Part of a small language model's weights.
Architecture: no biases in attention or MLP, embeddings untied during training, normalized queries and keys, value embeddings, an embedding shortcut.
Training: a variant of Adam for these matrices, 130M tokens, 11181 steps.
Each number is 200 + 30 x the weight over its row's rms, rounded and kept within 0 to 999. Layers, rows and columns count from 0. The size before them is the row's rms in percent of the matrix's.

# layer 7 attention query, 128x224, rms 0.106, rows 6-21, columns 0-223
159,240,128,194,208,198,210,203,146,183,213,174,268,239,195,183,189,180,207,245,138,195,235,257,216,223,207,189,191,164,239,201,166,198,226,163,205,205,179,212,199,240,221,197,191,187,188,162,228,215,188,195,186,217,207,233,206,213,176,217,216,244,202,188,236,207,213,232,185,207,152,201,161,271,173,201,186,227,184,163,248,202,235,132,226,190,249,228,201,182,186,138,182,193,224,217,175,170,170,223,180,189,182,202,196,205,227,223,175,232,207,174,242,213,208,245,278,195,231,245,198,162,184,232,191,200,201,187,237,238,213,213,215,220,196,206,201,198,204,204,214,216,185,191,211,179,202,221,194,154,196,196,210,155,222,191,162,171,210,215,181,120,161,231,205,201,201,187,149,247,219,119,166,208,298,180,106,204,232,148,175,179,171,161,192,203,199,180,203,226,196,206,190,200,201,217,155,186,218,221,193,232,252,169,206,221,206,221,164,192,248,167,281,195,253,286,211,247,202,163,163,210,225,194,212
134,203,136,215,176,244,149,182,109,221,192,217,254,205,197,145,204,189,207,207,210,162,262,228,170,213,193,200,217,181,217,209,156,226,215,165,208,202,152,237,194,165,186,159,251,164,240,184,217,229,183,168,208,182,187,226,187,239,159,203,157,209,177,193,187,242,244,204,142,230,187,192,172,216,146,215,211,208,203,205,221,174,260,126,221,196,233,208,224,226,169,218,222,209,215,224,179,204,182,261,196,181,185,203,185,216,194,232,157,233,198,237,172,244,243,213,289,233,195,168,210,153,181,180,194,242,201,150,199,182,190,227,198,196,189,240,166,219,143,169,199,211,188,206,190,216,226,260,206,187,189,178,207,200,185,159,192,179,204,273,161,170,185,217,204,167,182,221,165,177,214,147,239,198,230,170,137,252,209,207,202,173,230,194,190,182,185,170,173,193,215,206,178,218,222,203,206,196,218,186,166,222,217,154,214,224,165,175,188,218,182,221,207,245,257,292,191,221,206,212,127,224,187,191,261
118,156,224,213,175,220,225,189,220,201,214,195,143,219,133,217,117,179,177,229,217,174,170,198,201,216,229,224,219,248,193,217,210,176,178,234,146,146,236,186,221,145,228,209,210,258,176,190,239,208,215,189,239,187,241,225,206,182,193,196,242,168,224,226,204,201,146,240,153,207,218,266,215,184,227,190,251,227,226,189,175,229,202,190,194,174,152,213,231,188,197,206,179,208,234,168,208,238,208,221,244,219,139,234,209,211,153,187,227,217,182,213,240,211,191,165,160,230,222,216,172,223,304,181,252,174,184,194,142,188,209,211,211,215,243,199,130,193,220,204,176,172,220,262,188,192,170,201,189,192,187,184,168,238,248,229,179,185,221,171,101,249,248,193,208,238,214,152,187,212,227,199,192,259,195,155,210,196,199,244,237,192,192,220,227,182,154,225,183,231,213,180,202,177,229,161,203,217,176,207,191,186,153,214,211,169,161,178,207,171,175,236,198,179,172,159,186,207,240,208,264,198,236,209,199
082,240,181,162,259,230,193,193,224,212,225,213,209,177,190,242,146,240,184,223,178,126,154,135,167,200,214,171,191,148,263,151,215,205,162,219,187,172,193,132,246,204,194,200,212,236,228,236,268,221,247,239,207,190,219,220,193,191,187,191,216,186,252,222,214,204,255,230,202,167,205,182,192,168,228,208,222,165,220,257,228,205,239,195,179,202,220,204,195,184,176,190,159,272,191,172,176,240,231,191,210,177,159,161,190,226,227,151,187,198,286,144,215,215,195,158,231,229,196,243,197,184,200,218,205,188,213,225,189,199,195,221,184,248,225,156,157,191,213,195,178,259,228,231,166,239,235,250,187,250,160,177,198,185,173,216,171,225,176,237,184,237,230,222,188,258,198,233,196,183,154,185,232,211,228,193,264,184,213,181,208,173,190,199,261,212,158,212,205,207,206,192,219,203,187,126,134,193,195,201,233,200,214,202,204,215,248,194,186,219,109,207,184,176,189,188,201,210,213,206,185,217,204,211,238
085,214,234,193,213,162,194,168,195,194,233,215,203,186,178,247,150,182,222,201,223,208,159,230,133,193,176,257,169,136,149,212,230,184,221,222,188,147,203,166,199,204,241,204,216,207,145,220,214,214,197,148,244,225,211,241,207,175,195,229,190,200,188,199,173,193,181,172,187,216,213,281,200,177,203,212,196,177,187,223,152,220,166,211,193,134,177,192,210,163,183,171,211,158,216,218,217,227,191,182,252,217,179,164,225,209,193,197,180,210,241,224,187,180,202,215,179,212,250,187,153,184,243,178,241,172,259,185,227,238,229,212,218,260,200,235,157,228,208,114,188,154,238,181,181,124,208,178,202,193,243,205,192,162,204,268,151,205,221,155,135,220,172,223,164,231,281,188,186,208,219,166,172,161,179,181,192,203,190,200,207,206,263,193,229,174,173,187,182,172,239,202,183,153,185,163,171,251,206,214,196,228,185,215,170,177,190,196,186,217,237,209,214,199,192,131,217,202,196,138,236,169,151,251,202
096,188,178,196,207,262,212,175,217,228,176,214,193,197,256,173,237,226,204,224,126,153,235,154,229,185,210,184,237,206,239,165,176,248,205,177,231,238,174,236,232,221,166,206,185,176,267,203,152,185,205,215,175,195,178,186,194,251,200,170,169,233,208,177,210,225,259,196,206,192,175,125,203,218,193,199,220,178,180,201,249,167,236,189,235,256,224,179,210,231,180,236,202,203,167,185,244,212,245,222,181,190,248,208,202,168,241,182,168,156,216,225,169,248,187,202,218,228,179,196,263,238,174,178,165,223,162,212,150,207,154,179,172,140,178,184,268,196,198,222,200,226,165,171,235,265,209,202,209,145,177,170,207,231,151,136,247,225,180,217,274,161,211,227,233,174,164,226,196,188,165,211,254,188,204,208,190,202,189,202,181,204,180,184,150,203,247,166,188,204,173,186,185,233,158,237,214,167,234,185,200,201,266,173,215,196,189,189,209,204,197,212,186,201,237,242,202,194,161,244,147,254,201,169,192
082,166,175,189,166,224,200,203,231,206,190,198,131,198,197,235,203,221,204,225,194,189,197,176,178,212,186,232,255,228,228,201,204,206,193,235,155,172,212,207,213,148,213,218,288,231,176,183,186,194,225,177,213,238,205,245,201,163,218,243,218,206,227,235,203,218,255,232,136,216,184,206,187,211,222,227,187,215,191,236,197,173,293,178,178,169,217,207,206,237,214,225,177,214,241,142,205,271,266,259,226,167,173,238,200,215,157,183,180,190,175,172,175,232,250,178,210,227,234,194,215,191,213,261,189,182,158,193,166,183,236,231,217,220,245,255,190,156,177,244,157,235,234,200,246,204,201,202,164,192,204,154,197,237,260,160,199,220,231,217,155,246,240,191,228,233,175,210,180,192,176,173,201,238,264,164,190,247,208,207,167,156,185,190,242,165,159,209,189,190,198,231,211,188,192,111,160,187,187,191,191,164,201,185,216,235,170,145,222,199,171,240,202,214,167,200,186,205,238,234,199,205,166,155,191
078,255,185,205,218,149,174,220,185,179,261,217,203,186,185,168,167,181,218,181,227,251,146,256,199,151,233,191,169,212,188,223,175,152,208,178,193,186,227,193,161,188,193,219,214,170,198,186,190,205,174,187,252,157,223,221,212,239,160,188,167,122,185,193,260,169,222,155,181,222,210,206,207,156,166,142,186,189,211,157,192,162,116,233,232,167,187,176,169,229,162,159,191,208,163,199,198,150,147,168,195,179,194,200,162,236,224,219,228,218,206,229,194,167,191,156,162,211,209,204,208,209,196,168,235,251,230,240,215,167,192,214,219,213,179,212,202,260,232,188,222,194,154,238,147,205,187,269,190,250,139,237,242,223,203,203,181,202,189,196,239,221,208,163,157,275,227,165,231,167,209,234,222,202,163,259,242,177,225,220,196,202,182,236,233,177,175,203,222,207,160,149,190,236,226,217,210,237,235,184,237,242,174,215,167,204,192,222,166,225,166,201,171,170,165,180,185,196,232,191,153,172,203,213,180
081,142,218,193,178,189,207,220,209,211,208,200,209,222,211,239,199,181,205,157,243,282,206,205,165,218,172,253,211,226,125,206,206,145,168,195,147,146,251,209,182,200,200,159,227,190,213,216,203,218,231,219,228,186,201,158,200,140,192,252,158,199,221,205,199,193,195,176,171,206,206,219,210,138,188,201,210,195,194,190,117,200,138,256,214,190,174,202,145,188,215,209,185,172,189,259,230,225,188,209,246,218,215,169,228,210,179,193,208,258,190,209,149,176,191,204,157,195,226,177,190,204,190,159,231,191,237,212,258,184,207,203,238,200,245,217,185,185,234,188,200,172,269,215,194,168,174,207,180,240,236,218,210,234,271,249,156,194,206,211,179,283,176,162,193,215,235,204,209,158,227,220,195,195,137,170,256,158,187,222,204,222,179,245,224,196,260,207,256,169,187,206,214,188,233,219,218,212,186,222,234,181,119,211,176,226,169,196,154,220,195,207,157,212,242,169,204,214,213,176,220,162,203,244,171
080,204,196,214,212,187,165,207,164,184,238,202,210,242,165,183,191,260,180,152,214,174,226,186,140,241,235,232,236,277,259,171,216,167,228,180,197,194,206,236,205,182,173,176,240,222,199,138,212,193,241,221,209,200,235,238,210,192,161,171,182,237,234,243,198,234,185,248,155,250,207,176,188,239,197,187,236,195,218,201,205,168,161,196,205,172,221,186,151,237,125,219,245,208,215,185,173,138,177,193,196,168,241,223,180,198,194,176,198,187,220,208,186,167,223,150,230,186,188,200,200,168,201,214,188,163,262,204,169,186,180,239,168,192,245,159,170,165,206,244,191,203,199,209,181,240,208,213,143,258,189,222,139,287,262,151,151,172,208,208,172,244,209,209,229,195,177,221,210,191,147,153,203,241,165,234,211,188,213,181,234,152,186,236,206,173,180,186,209,191,258,213,188,222,257,185,225,186,260,205,210,187,234,189,201,228,179,211,178,230,160,237,210,254,253,196,169,205,176,212,182,204,199,175,218
067,244,228,198,185,216,257,220,174,185,197,248,205,227,260,231,152,201,158,241,233,142,141,211,218,175,142,255,202,179,194,198,267,177,182,213,170,262,190,196,229,188,225,197,170,234,166,223,213,179,193,211,201,132,176,230,184,227,176,233,202,196,199,244,162,150,246,167,220,260,251,144,168,182,220,243,224,226,186,215,173,217,185,181,195,180,178,197,258,176,208,196,169,173,196,213,165,176,209,277,200,232,255,199,202,198,231,226,234,183,152,257,188,194,181,197,234,201,197,191,187,157,183,199,219,230,228,225,193,199,196,249,215,220,238,125,185,199,220,173,182,218,227,184,239,234,223,166,229,176,230,181,211,199,208,173,177,161,166,189,147,205,212,176,209,208,201,210,168,264,243,195,206,245,153,168,176,106,221,228,181,218,174,197,162,215,207,196,250,166,244,200,204,202,185,202,241,202,195,201,220,181,171,226,238,214,157,188,244,182,238,212,195,186,212,224,176,194,237,257,211,209,204,221,168
085,185,272,187,194,218,178,159,211,231,220,191,193,210,193,153,187,239,224,235,154,187,220,193,169,156,209,165,224,196,191,248,168,232,194,215,187,191,210,219,170,173,194,191,174,224,192,178,208,242,200,194,177,221,259,206,184,178,179,154,183,174,216,221,187,206,175,221,205,190,253,235,207,166,206,144,182,188,243,173,222,213,129,258,179,245,140,198,191,158,120,207,209,200,219,206,222,196,189,182,184,195,210,194,165,166,212,201,199,201,234,199,232,200,216,171,167,219,176,190,234,250,256,143,210,197,198,199,172,201,179,174,160,219,166,221,140,216,226,197,233,224,178,184,148,200,216,214,208,209,230,248,212,293,225,217,188,221,185,180,244,238,188,175,165,205,216,213,177,170,226,284,198,191,117,196,221,210,176,204,230,207,210,203,184,224,245,180,148,204,243,178,191,210,194,273,253,278,185,196,227,275,214,219,208,171,181,223,252,220,187,188,181,223,187,175,199,167,197,204,196,164,224,288,185
114,217,222,194,236,173,220,162,237,195,154,260,170,212,198,212,170,186,188,182,233,164,163,185,134,172,193,199,143,284,197,231,236,189,150,167,185,218,204,228,217,212,261,233,166,171,215,249,157,172,151,187,191,156,198,171,156,179,242,252,190,226,168,230,170,199,215,208,165,185,175,186,191,137,207,168,174,225,196,199,149,202,114,210,193,212,195,167,220,189,187,182,230,165,167,166,243,207,186,188,210,187,226,169,183,186,236,214,191,185,225,246,156,197,221,180,190,207,166,152,210,215,213,172,221,225,188,233,145,238,209,212,150,222,221,230,180,191,224,213,206,184,235,186,204,237,202,226,180,224,231,166,217,222,173,238,210,215,183,184,203,279,239,176,175,192,189,184,234,194,206,220,235,213,140,200,219,108,180,261,243,218,228,247,203,163,231,224,209,204,209,174,202,168,207,191,255,220,215,194,229,248,158,242,226,190,185,211,234,252,219,194,190,227,156,189,207,183,162,180,228,222,184,230,137
120,142,268,224,174,207,176,183,199,223,176,212,112,159,204,164,205,222,202,150,233,245,161,221,205,179,200,225,250,236,137,236,192,233,206,237,166,182,195,211,209,202,177,172,208,209,214,237,168,205,223,146,175,213,198,198,253,157,169,177,177,152,190,207,204,236,203,156,185,187,235,191,263,137,218,198,207,171,179,226,189,197,213,201,188,224,176,170,215,195,210,259,220,208,164,225,238,242,227,178,173,222,214,196,226,202,181,227,181,168,190,198,177,209,191,184,168,220,173,118,204,275,191,144,206,209,162,179,220,140,205,218,189,168,186,200,197,234,191,191,188,163,214,195,198,184,214,214,181,206,213,213,191,220,178,192,216,227,227,213,218,249,174,212,189,211,189,213,265,157,129,272,228,158,169,204,239,203,170,185,198,213,262,195,181,155,215,174,164,180,200,175,220,253,157,191,236,250,150,176,172,212,147,190,163,195,170,186,214,223,147,240,147,196,162,214,218,193,244,214,236,170,212,200,256
130,169,150,220,161,181,178,203,171,205,232,158,232,213,215,143,221,187,179,199,203,214,242,190,220,224,229,201,179,130,248,137,130,217,295,205,230,225,182,205,185,198,187,200,223,164,194,164,194,212,207,186,182,225,250,210,232,201,195,221,176,253,194,202,263,217,213,220,188,196,162,183,196,250,176,205,200,216,210,197,241,186,226,140,211,186,214,184,177,219,199,172,189,204,217,216,200,211,183,229,162,195,178,229,241,188,198,184,196,231,177,217,184,216,199,226,212,199,260,196,215,173,169,246,165,175,221,198,210,195,199,199,225,179,193,186,233,170,184,151,204,232,194,185,242,152,222,252,202,159,185,194,207,187,214,157,179,163,241,230,174,138,188,190,201,210,199,192,221,196,202,107,175,189,263,150,168,241,209,141,139,183,146,153,220,193,168,181,199,227,206,217,177,209,183,186,154,157,284,175,141,232,242,177,188,223,210,189,151,212,223,150,236,187,285,226,165,185,217,195,153,184,201,185,222
180,134,268,234,179,268,171,158,221,242,182,270,167,165,240,164,242,220,192,175,250,214,206,155,220,155,185,219,228,195,220,209,174,238,196,241,215,197,179,230,218,156,180,181,252,183,249,227,148,205,196,190,213,190,236,183,194,190,231,200,139,196,181,229,176,225,217,187,168,202,217,175,220,153,190,219,221,186,177,206,188,197,222,203,209,234,144,174,215,218,212,249,232,213,158,226,240,250,217,203,188,193,239,206,239,168,181,183,186,181,179,286,129,231,212,164,187,263,196,165,232,245,205,140,185,237,196,225,154,163,164,179,183,146,182,196,190,239,178,145,206,195,194,223,207,207,225,192,205,197,194,185,215,248,167,176,223,213,204,209,192,239,224,177,205,180,221,228,249,144,181,187,249,164,157,177,209,206,172,207,213,260,233,196,213,163,233,176,165,186,194,188,195,234,170,189,237,170,203,168,189,211,152,189,210,184,164,172,203,211,192,247,129,190,238,195,187,177,204,249,169,246,199,191,226
# layer 7 attention key, 128x224, rms 0.107, rows 6-20, columns 0-223
125,157,194,269,184,175,208,214,211,217,170,152,190,224,170,219,165,170,179,237,220,187,192,174,176,206,150,225,206,229,174,193,177,199,181,163,118,173,190,176,211,193,199,167,170,236,155,204,238,254,208,212,176,143,190,226,207,188,191,181,192,201,230,252,174,210,167,160,179,214,195,246,154,168,225,226,234,212,208,150,179,239,196,119,251,205,237,181,231,184,210,234,171,234,248,186,197,208,191,178,221,221,211,187,210,194,193,195,176,189,155,208,156,184,210,208,179,207,165,219,191,188,198,172,231,158,189,217,183,195,211,179,232,258,228,230,122,193,173,224,208,175,218,255,216,252,216,155,263,154,194,148,182,238,168,234,242,164,146,199,198,242,195,217,183,191,232,145,173,209,248,236,262,202,128,210,222,207,192,253,219,193,211,251,180,203,137,215,218,208,198,175,213,195,254,178,210,150,163,261,194,168,205,171,215,227,143,187,180,194,158,199,213,222,173,198,182,196,161,242,197,220,220,215,199
159,160,198,192,204,231,176,191,177,221,191,237,194,158,221,218,198,230,203,169,247,178,194,164,207,153,178,234,219,185,249,181,169,249,208,208,203,162,135,236,244,201,167,188,229,146,247,241,175,194,226,167,199,238,213,142,200,216,169,194,153,187,193,214,195,249,229,223,226,209,236,176,231,174,194,199,200,179,181,222,208,168,204,225,185,155,170,162,195,245,199,225,222,220,170,214,196,261,213,220,207,186,244,181,268,165,177,212,170,205,206,190,134,198,238,180,186,229,173,140,287,190,159,192,167,215,217,226,199,214,175,192,155,197,172,178,214,172,208,164,226,203,184,209,158,217,183,227,161,218,178,155,196,201,171,193,207,266,219,233,232,263,210,187,182,178,194,258,248,161,194,238,311,162,200,219,227,167,163,184,180,199,236,160,185,174,211,182,172,210,170,185,176,171,157,193,216,190,196,190,181,217,206,185,192,166,208,191,240,256,191,241,161,272,223,204,183,158,210,178,178,263,231,227,219
111,173,174,210,181,214,193,193,210,166,224,161,207,276,240,179,172,223,172,271,180,174,228,164,176,211,162,173,240,266,218,195,171,138,169,230,182,202,241,195,216,178,202,175,212,248,211,215,223,197,197,174,167,135,181,224,218,223,190,185,213,162,179,200,218,177,233,168,163,238,187,224,221,219,177,215,217,214,233,161,209,201,246,162,200,210,181,228,247,253,188,205,151,221,181,162,159,248,221,223,242,195,187,203,156,241,220,211,222,222,174,189,150,200,212,179,206,203,203,182,251,201,210,181,215,197,192,162,191,197,174,206,231,208,193,231,205,126,160,267,215,192,240,205,253,187,212,222,160,180,170,180,215,235,222,198,199,185,167,220,199,206,150,234,214,190,152,194,176,236,247,277,183,224,213,194,171,204,185,254,187,202,164,200,180,275,167,231,227,209,175,212,258,120,243,187,255,152,180,198,220,218,185,178,184,234,165,226,205,231,134,177,203,160,185,174,212,259,178,227,209,221,231,174,162
095,184,163,188,207,236,206,223,182,191,157,176,208,200,196,212,206,261,173,179,171,119,185,157,209,205,197,179,166,214,216,278,174,213,186,217,202,197,204,173,240,212,247,201,158,171,258,239,143,182,228,181,155,152,221,174,238,200,166,207,189,196,173,188,204,245,222,180,217,112,210,188,240,170,157,195,229,262,212,174,173,165,122,212,153,181,238,174,203,211,196,201,216,213,198,221,159,193,160,197,197,244,193,191,223,162,225,184,236,191,202,153,156,227,180,161,207,180,146,150,218,212,191,178,216,174,252,183,163,188,175,146,233,178,202,171,184,175,222,168,227,213,204,205,161,240,126,185,150,197,199,179,182,224,210,201,208,212,224,178,229,227,189,183,203,209,96,217,189,204,162,238,150,229,212,206,221,133,168,178,197,180,220,174,151,179,190,194,171,177,201,204,205,206,206,224,254,236,231,242,240,197,207,248,229,145,212,240,162,161,219,190,212,218,215,225,189,240,196,185,235,213,217,196,205
080,170,155,242,175,240,123,191,210,206,169,168,193,183,229,166,212,236,181,152,231,185,265,189,168,213,176,207,184,233,206,175,179,175,198,224,188,206,145,241,204,198,189,200,226,201,260,192,126,201,226,210,169,164,212,208,202,213,159,186,172,190,183,218,175,214,216,216,153,253,205,173,162,213,218,260,247,218,177,197,194,153,229,136,229,182,214,231,197,201,167,202,225,212,165,222,180,239,194,191,196,166,208,226,231,170,173,248,178,221,181,229,112,231,201,143,197,240,203,176,251,182,173,183,183,210,210,196,206,222,179,208,180,182,162,251,227,234,172,218,234,158,219,251,221,217,207,202,187,181,152,135,181,267,154,215,237,246,181,229,225,243,176,224,240,179,178,219,231,201,221,225,233,193,184,194,176,259,166,210,217,221,246,169,223,205,177,219,200,175,195,207,151,234,202,201,225,148,198,184,164,193,218,166,203,196,119,192,253,263,180,228,165,239,196,191,192,221,177,221,181,261,204,183,209
096,215,226,150,237,151,251,199,220,169,229,188,196,217,186,232,188,188,202,223,154,218,150,213,216,222,212,185,173,206,175,215,271,194,195,197,221,197,270,172,185,206,223,205,180,220,135,214,270,205,190,212,201,214,199,195,203,184,241,215,236,197,191,174,210,182,186,200,246,160,231,205,203,198,206,134,159,197,261,190,181,235,159,247,168,210,197,208,212,183,230,180,165,164,198,174,183,130,187,216,211,226,165,205,143,243,224,184,264,210,200,143,280,151,189,216,199,138,215,239,146,212,240,235,209,192,189,178,186,184,220,195,213,235,243,161,177,178,225,210,178,229,203,183,181,178,190,212,188,206,232,249,202,138,224,186,169,162,208,161,197,164,204,171,166,232,170,183,183,219,203,178,125,227,230,194,204,172,218,174,190,148,176,229,234,210,217,229,200,217,192,202,252,174,229,189,190,276,179,215,259,186,188,245,191,225,234,227,166,152,209,161,204,148,184,199,209,203,212,173,236,110,200,200,182
099,181,170,211,216,267,180,172,184,157,239,234,228,248,208,199,242,174,207,301,208,192,175,162,167,193,181,148,225,259,237,199,194,202,170,232,207,219,207,200,172,180,229,193,208,213,228,185,198,216,201,224,250,189,210,180,234,210,248,118,198,163,223,208,195,232,214,181,165,154,245,222,236,206,199,175,242,202,256,149,246,208,183,244,199,256,136,162,229,193,224,212,216,252,165,162,173,204,221,190,206,193,196,213,162,179,208,181,184,162,202,215,200,166,237,163,204,190,161,202,224,229,219,180,212,199,210,191,192,180,172,177,185,203,184,182,178,182,173,175,248,229,209,197,186,200,238,189,179,191,223,170,202,222,209,156,194,195,188,217,214,184,209,226,203,157,119,187,185,232,192,241,169,234,271,174,246,162,196,229,254,210,156,190,220,222,169,181,198,244,214,193,257,144,189,253,243,214,124,206,202,212,181,185,187,208,172,263,216,175,170,240,186,163,214,160,220,209,183,255,223,274,220,200,189
086,171,237,205,190,169,226,198,226,226,152,183,184,201,235,192,175,246,179,156,242,194,185,182,188,191,233,257,175,158,173,171,206,204,211,171,202,206,243,228,216,180,230,168,195,190,222,222,170,185,177,195,154,188,201,192,203,241,127,235,210,215,208,185,188,179,144,229,187,211,181,155,237,207,194,288,214,238,167,225,198,219,173,180,224,107,202,237,165,155,179,194,203,188,187,243,229,175,199,202,197,242,168,169,283,180,225,175,232,242,217,249,181,220,226,193,205,190,210,201,186,181,232,167,217,178,219,255,254,211,209,178,206,226,222,233,211,128,164,267,147,170,218,205,196,151,195,164,221,224,230,170,191,162,197,205,205,226,176,205,192,224,182,184,220,252,227,211,203,177,201,195,216,166,139,165,134,179,212,195,139,176,173,149,174,166,196,205,168,171,167,239,209,187,222,143,186,133,229,207,198,216,196,211,173,219,173,205,166,171,194,213,192,268,198,177,181,209,185,168,205,138,245,165,178
088,176,205,209,183,193,164,231,253,199,184,190,161,226,230,189,208,166,223,210,251,192,204,155,154,220,208,195,168,253,217,174,188,175,213,200,150,227,202,186,202,168,237,186,195,250,226,157,155,223,196,201,185,175,205,204,201,252,161,185,188,214,174,201,168,191,179,199,112,259,254,184,208,202,182,258,207,174,215,165,260,166,232,198,245,204,151,213,235,205,145,197,192,199,208,237,175,209,185,213,227,189,231,208,166,228,204,204,200,199,187,262,136,157,222,185,187,214,180,224,217,199,261,170,224,226,221,248,172,227,201,221,226,203,194,251,155,213,191,234,178,166,260,214,213,187,213,215,199,184,238,129,175,216,206,179,255,186,153,216,229,259,176,241,233,184,213,157,179,205,245,251,212,250,179,201,196,232,206,212,206,221,227,189,197,149,202,202,225,165,175,141,226,230,201,192,187,190,216,190,193,298,180,187,205,225,157,212,227,219,149,158,192,212,202,130,193,180,155,236,133,203,195,220,232
086,230,200,187,213,161,178,215,214,193,185,205,212,206,207,216,212,141,188,199,235,166,194,193,182,174,216,236,206,223,245,215,191,261,193,218,169,150,210,212,226,227,212,221,211,150,210,151,173,180,185,166,217,208,202,178,233,248,199,176,209,189,187,198,157,193,170,163,215,196,280,254,222,176,192,196,207,198,195,174,256,222,213,249,226,169,206,228,214,142,186,189,225,233,231,207,159,256,216,168,198,287,159,196,166,202,239,165,198,159,229,285,227,175,221,181,195,195,167,139,143,272,202,162,218,202,197,212,154,180,185,200,195,240,195,171,185,108,251,237,190,232,195,187,191,183,186,178,243,202,197,217,239,163,245,166,194,218,174,273,209,208,208,208,208,210,204,189,168,217,159,279,178,235,242,248,215,202,206,225,196,205,161,197,163,218,213,172,178,207,169,192,165,140,187,202,183,191,169,194,230,224,146,197,205,201,248,235,187,173,207,139,199,186,205,227,238,205,192,202,184,122,194,183,210
124,216,169,182,167,195,174,192,157,201,220,204,202,159,206,191,240,204,192,121,171,225,233,223,175,217,184,195,177,189,168,216,203,207,241,246,228,200,178,227,161,206,178,237,258,181,222,142,152,167,202,201,251,228,211,192,204,171,191,222,224,227,194,224,221,221,198,211,242,179,174,211,171,248,179,189,159,223,186,221,237,197,202,220,190,186,247,202,137,192,187,185,227,206,231,218,167,239,187,203,175,205,205,240,255,167,141,213,169,204,205,189,179,234,235,235,214,219,261,175,232,237,140,232,164,217,209,232,183,180,184,240,190,161,192,227,228,210,187,178,245,197,229,189,244,204,205,224,143,219,228,179,190,192,247,197,191,223,240,220,188,150,192,213,222,174,238,245,229,166,127,149,150,186,263,236,157,231,203,169,199,206,224,136,258,166,219,182,233,178,188,200,135,226,171,220,125,233,201,180,131,212,193,174,184,178,244,217,202,208,240,221,201,214,238,249,199,233,230,163,225,236,169,159,212
087,183,193,219,150,194,227,162,175,228,209,185,208,178,212,208,188,170,215,202,214,219,220,228,172,168,171,230,169,159,208,171,221,204,201,194,204,196,216,215,230,190,205,209,183,203,151,222,204,182,191,168,201,225,164,112,201,230,145,273,169,236,186,185,239,195,150,187,206,192,228,246,244,172,229,146,203,206,156,207,156,209,176,174,212,187,215,217,181,243,195,150,188,232,203,240,212,230,250,194,204,244,180,180,231,275,195,203,193,182,193,225,199,180,172,227,174,272,224,212,187,233,177,185,199,219,143,243,104,199,226,210,184,227,225,216,237,147,225,220,150,205,187,172,247,188,201,226,170,167,150,207,193,169,169,199,220,237,200,206,184,176,236,200,162,262,277,165,185,165,201,192,258,180,201,268,208,218,240,175,169,200,155,215,226,160,165,195,214,183,120,182,198,199,166,166,195,198,213,193,183,216,204,211,177,156,201,192,149,232,229,159,223,226,202,194,257,158,187,137,190,190,197,199,250
101,246,191,152,215,239,177,232,220,196,222,211,215,188,215,188,194,191,201,190,178,241,244,168,172,185,238,185,219,211,183,177,233,206,263,199,209,188,184,231,185,204,196,216,207,218,238,219,179,191,195,183,253,244,228,135,168,198,179,190,240,187,188,190,231,192,254,225,201,224,241,210,106,239,267,213,163,192,205,215,211,183,197,231,274,167,142,222,189,176,219,223,171,176,242,183,201,229,204,198,199,180,211,206,220,140,196,197,191,236,204,206,187,202,219,242,212,211,220,180,268,111,196,277,158,201,210,220,203,217,182,260,165,219,175,192,195,223,181,203,219,201,178,196,195,217,206,203,188,202,197,238,193,186,182,148,174,243,232,212,200,179,202,203,216,248,213,241,166,138,176,127,167,208,242,228,151,225,181,171,227,166,212,186,200,142,236,147,224,161,197,191,145,231,187,227,116,185,221,147,156,205,205,196,199,186,179,208,258,168,186,212,193,234,187,244,227,213,189,147,212,218,152,223,235
090,199,203,169,237,265,209,211,187,199,255,239,227,247,207,239,177,178,186,206,223,235,206,142,208,190,215,181,227,166,216,141,204,238,247,223,229,180,191,193,213,177,171,187,146,198,206,268,187,187,199,177,201,232,160,145,176,251,205,179,212,146,199,210,228,142,218,202,214,197,230,190,159,215,270,183,195,204,234,207,196,178,187,213,211,212,158,192,188,187,249,237,182,169,219,172,165,194,216,235,183,208,188,168,214,162,237,162,194,249,200,188,220,204,219,217,232,191,181,156,267,128,182,296,168,200,199,231,166,224,180,199,162,227,218,213,180,230,180,200,217,238,168,193,159,223,207,222,214,227,153,251,217,181,216,133,194,228,201,208,203,188,247,182,192,276,202,217,162,123,234,134,241,224,206,208,205,209,222,217,213,169,175,226,194,120,212,150,211,179,161,221,189,142,226,197,169,198,180,179,205,175,209,208,178,209,179,148,210,181,178,197,172,231,228,197,179,183,195,238,201,197,171,262,199
092,153,194,245,177,203,209,189,195,203,196,153,201,237,206,251,196,195,191,221,187,220,198,248,247,208,179,216,233,179,132,175,157,185,180,160,163,175,201,239,232,165,168,191,152,212,169,265,201,196,203,201,150,139,189,218,178,197,168,152,178,176,233,213,225,188,167,193,218,252,162,158,162,195,242,197,215,203,187,179,173,244,249,131,206,207,219,246,187,194,232,209,224,199,205,209,204,171,217,195,208,202,188,178,222,195,192,188,173,214,171,189,205,170,184,228,205,191,189,199,195,210,184,223,196,202,175,218,198,190,191,211,188,203,244,201,180,212,211,215,228,204,192,221,240,239,232,177,265,167,132,135,227,200,205,210,202,219,149,207,205,213,211,211,226,250,219,153,150,175,258,198,318,175,179,199,192,226,200,251,192,184,190,231,121,210,136,222,203,194,158,221,203,136,245,203,209,128,132,215,182,149,239,147,179,196,150,150,170,170,178,190,190,218,206,202,204,236,179,219,179,208,207,218,147